{
  "norm_place": "pre",
  "positions": "rope",
  "attn_scale": 0.177,
  "optimizer": "adamw",
  "beta2": 0.99,
  "max_seq_len": 512,
  "dataset": "wikipedia_en"
}
Each number is 128 + 24 x the weight over its row's rms, rounded and kept within 0 to 255. Layers, rows and columns count from 0. Numbers have three digits each. The size before them is the row's rms in percent of the matrix's.

# layer 9 MLP down (transposed), 384x192, rms 0.0384, rows 366-383, columns 96-191
108:115130160083136131157106121127153131072119123149114133151119106155114118135124109125104112118137146093122121134147153142124130105119131128127100116100099099151134098125097138128148168110158088094094112108119113159114145162147151112127136115089159165128127182140119108143131149085141165132
101:117133141110116101139130111152094137101119100106116099110116101151099148127151132143099067082123141088115151118154140147107168135134114147169122087114142139149103141102102130128152123121114170141110105138128121147110098129152145127147154121090138158126128154133143166119107106148118151152
099:106124177073104135107125141100147129102165152105087110151144139115163121140114135131164113093111172121132166119130119132166123121146098104146098108113128155125144124081117136121144168149180143128141103145121126158112135103121086115087149165145119104154148057139144159113107104074103106124
105:131080178160140155139113147124098137107117137153107136119152097166145117128165095139121160141142150116136080128153138196127111121155128148132142117141101077106118149130132147127121130137125138113102083143145080138081135129131092113130137104147110150099135127161116134132130076118066142142
096:132130154109130093117149100093113129091147120108094120148122119126116123129102103105155111153137148099100134116122119090143140095169154105163119148090119116138102139115108071114105130118134130079120084119130080114141141126128143107142131112134143118129098082110092141136126077112134190136
102:139139129126111141177080145186122111117144152169127135130145122117116086143138109114159153134186139124064140141121155112128141141105085080157127116139141103147108152162114094114122107102134173118123094086085143120135144135123115156138121144105123161114127140161153178110113111166155132129
098:130153134157108148130114135116127092158106126166126095158111102148143129135158103134154182128118122099144182076152131130076134160120102155145123108197133133164133128115101118096133106094139144114114117093091124128100142139152109130120090129143135112118123137109147154110108130127077069151
106:107145138165090120127156098178071128130115116130112136135121156131182160135104139123168112109122162107057116136102128130113137133134111123165102141142100151130088155094122104151128151118146112104159116142126138151151143121154122142086171162119150100128101155138126116103125115137212136155
101:114138107138125160144127146115142135123151101102113124147086120124170101157121125135137097132143142111102100194151115106154145099104116173128110102109144144135140143136147112131151157079149163121131072132164153150128136165100098164162082107145139116155120182125138132105112114109129102124
109:130103130156138131096114147092123105131110088140170148063086129151120123099130138152126114119112164117097092144136087106117119136165127153121107158112111113119148135096112159135139116102140125140102099162124139102136103156122116170146126116142140114119115140131149068134095141098151094151
104:095111140157126072108116135141130118102130160174169138153073117121144148117159096165119144100111150122119140136135117094109117094149130114149121177156100123128138140153123101148162129116142098115134096114056103090165107158119136135116099064095122131119113148100129101155119122140088091182
099:126130140133144112108097124136104125126126179117156129089093101154130163158145151138094070098119117122097087137100084113112177094153121129148134182135104175132141108149108119129132106153118109110151165143138153168154147139119157077156144135092144129115111107110110098107165157157142147160
098:150152138079095144161159121139121124080119095125080133092143160142143102093115122115120171113157129116083162118155140113133144127161166169123114133159132127131132074093143140129188149102123112102123123135080114092083117088113141117142149124105108123138155094113116088085154129128136105132
101:091141071114096106129107130112171152084125129123160114141098150145130129108084084122135152149126121101076138099141097113126125129132114092106146129133083154114132158131157120157106135112063172115128138137133105120100115155174109098134103156120114102161130144137103136167109147101139145153
086:150161089105111132120172142119127108111112133153094131109118096120107147127150142133155131104109169134160141188115162121161146134157119158153128108139148151144109103095081152105145113121161139170094092109123132157124130108143111139129114110150121113158137132126122102102134144096101137165
089:095167148090105136080129126098138175128160124115132117164105097152146140102105124181117089121138138174146120130089096114147113130096157134112148068069123173138165114111122127135138129121116143081161130132121091137107127073123138123143116137108130137106161134075090125174120156185123107100
103:126114161125073094122145117118114112099117118100147137144125100152145106115111140119118139125110078112192107147156083100150140107136141139178111137105167105127099129118126131128119120172168127161131150127142113097116126086167105116140121125118120162112122131115138146100148132139063169122
098:110086117117108141149146126180149158114132113107092120138131178153137114114135123146165151137115123116093118151138124144155181101127092161112163114127121170156102160120121121200125111107141104115098131112121101145129111107130110114085127135093097139131085143144164134132115159157153162150
# layer 9 MLP up, 384x192, rms 0.0484, rows 367-383, columns 96-191
102:140097099155105133092141158136100157150103173161095129145121175121157112082111168115164102135119149162097129111113117089158089149144085113110111137163122118097115111145162100103156156146111122159138145122136141136155158113150165114157095127127091107129146083140150121153129117103157114102
097:113112134142139124147114117137100141159135133173167153123110132121122077134103147137103130117091094110134138115107148121117150118124094146139098155138180134162149123138146121140145107163074106070113161186116089101153146133118143149189126142112143120140080160125120114130096130183086137121
104:092151166103121135094140163142094129152157170124121104137144108099105141152073173115110090136091110167102111088116117122137142141139110115145148117120139142131148143132186126141119125165151149143101144173142103126155144106130085101111152144111158138194148128143111119162102143143119071136
101:124119158093144116171121106163125122156122136156136085125141147131104166119137149155178122147121131106095135151092142128091124147141076121174131165124145174116130168146167102114122132170109167131107143101131144136174122103142121103130137124104131122102115117143112149173095153134136131121
101:122150155070135101112136147138145144159118149169132103131137187097102127171078112135136162114139123087134148153099141149152106124138094119196130166130125161119156095123145138100154155146089094160135112138138089131094101138131110091127122154131143137165128085098108160142106149093156091123
098:083127180116096130145166156154142114114094119122137138170133152176136166105092137136134127151152091152130095145115141131124156099128138151099200135088124117095144157156130131194116130102151113149120126145123133160159113103132131156082155163054127116104141127175133109120109107123123113156
098:139139128126081130127169150123124087153150092115107139122147098093115162113130108130106085082135115134143078163131080069121108134123119089153103061148098132097158115141083123130099112134143143160143112151158170150131109156145116109140128122114136123146126116174111101137183158107131134122
100:144141116110163116114134120111111109129112166169118124151156123137098126143103172127181101112087135134167106131127125133103151138099119134127119104098114148079113095148117148100086118206142108132134130157125143105128133094115116101128117088127130143146123126165137111155135176133114127100
103:166152139090072084136134094123154126177181152112133141110142129079129130171122171106094098048149098136113125119071116127126131097104114147176174098141132157151175188104163117117128153171133118135130151123093123127114128121089123136170146138117104126134129161109075151142128117148129129090
101:154124116088138184123129121167132121163079127103109119093133102084154136142119113151150137105182136107124145155121098126077145116164078136157162117140144165111123130145107112127145119157102116152100114126155102083132144158142099094122079179140138106129189112104127161141119117109138112157
101:122093132101154182149161113112125124101148107104107121128133122073094145120096163161156133140113111114100111196123124177126115135138110125151131107162153186102099189139156129131126138153055122100120113136181149134094114137146089123111137180123125127127164165145127142124128129111116107074
093:124126080136142149102163147101089086153115150101171136115119110111061189188125172118114123140129124114113077117120144160097128144101161111149091159137134161127154153136081144173104150124116127148108146114146147120125123155132127129161111137156125144142138108112111131136105136163155146114
105:165151167104169171139154122187128105148084152169135115123145143155150144128120097136115140134151112094138145119094133185099141101096106139163157104106132144101117113113151165170108143170082106155134175123118154147092155090119085108115142139152120123165121120164121131119140107122129074106
088:168113123115085127100127116141059149126129146109138112122120186130100158141121140106110142139142112110098137156124126134104122103130119064120087128131084145095134194148165140144099181142145109135117129153132150115153145146125154147129141133125180116107125102092121140150109124142114125154
088:132149086128112151116113142141162105137149128145150172112099117164101154157131151116071139109130145116129161135151142144126136132141146165097121131130134150119127121128125130162167146141142111160110126166090149152089077196134108134157158097101130114131082084163167143109145091127143125134
096:195121126160141154133098152128097128138113142133085150108109178128141096120131161103135090097093146179140154097127105171160140128089122130098126111103120137157139151178163110097129166165124111154143136130156108133138113122151107112155196127096120124153128126138133073158113157108093100108
100:118114162127112152131131100116101161078116114139130097097162154114158156114146109119108106139117086094106175185126148109162125125129132124108124118083154135117107116162168105126152122142118109112170150170145134143154094128116128154168115145149124127170131143112090130122128189134144155138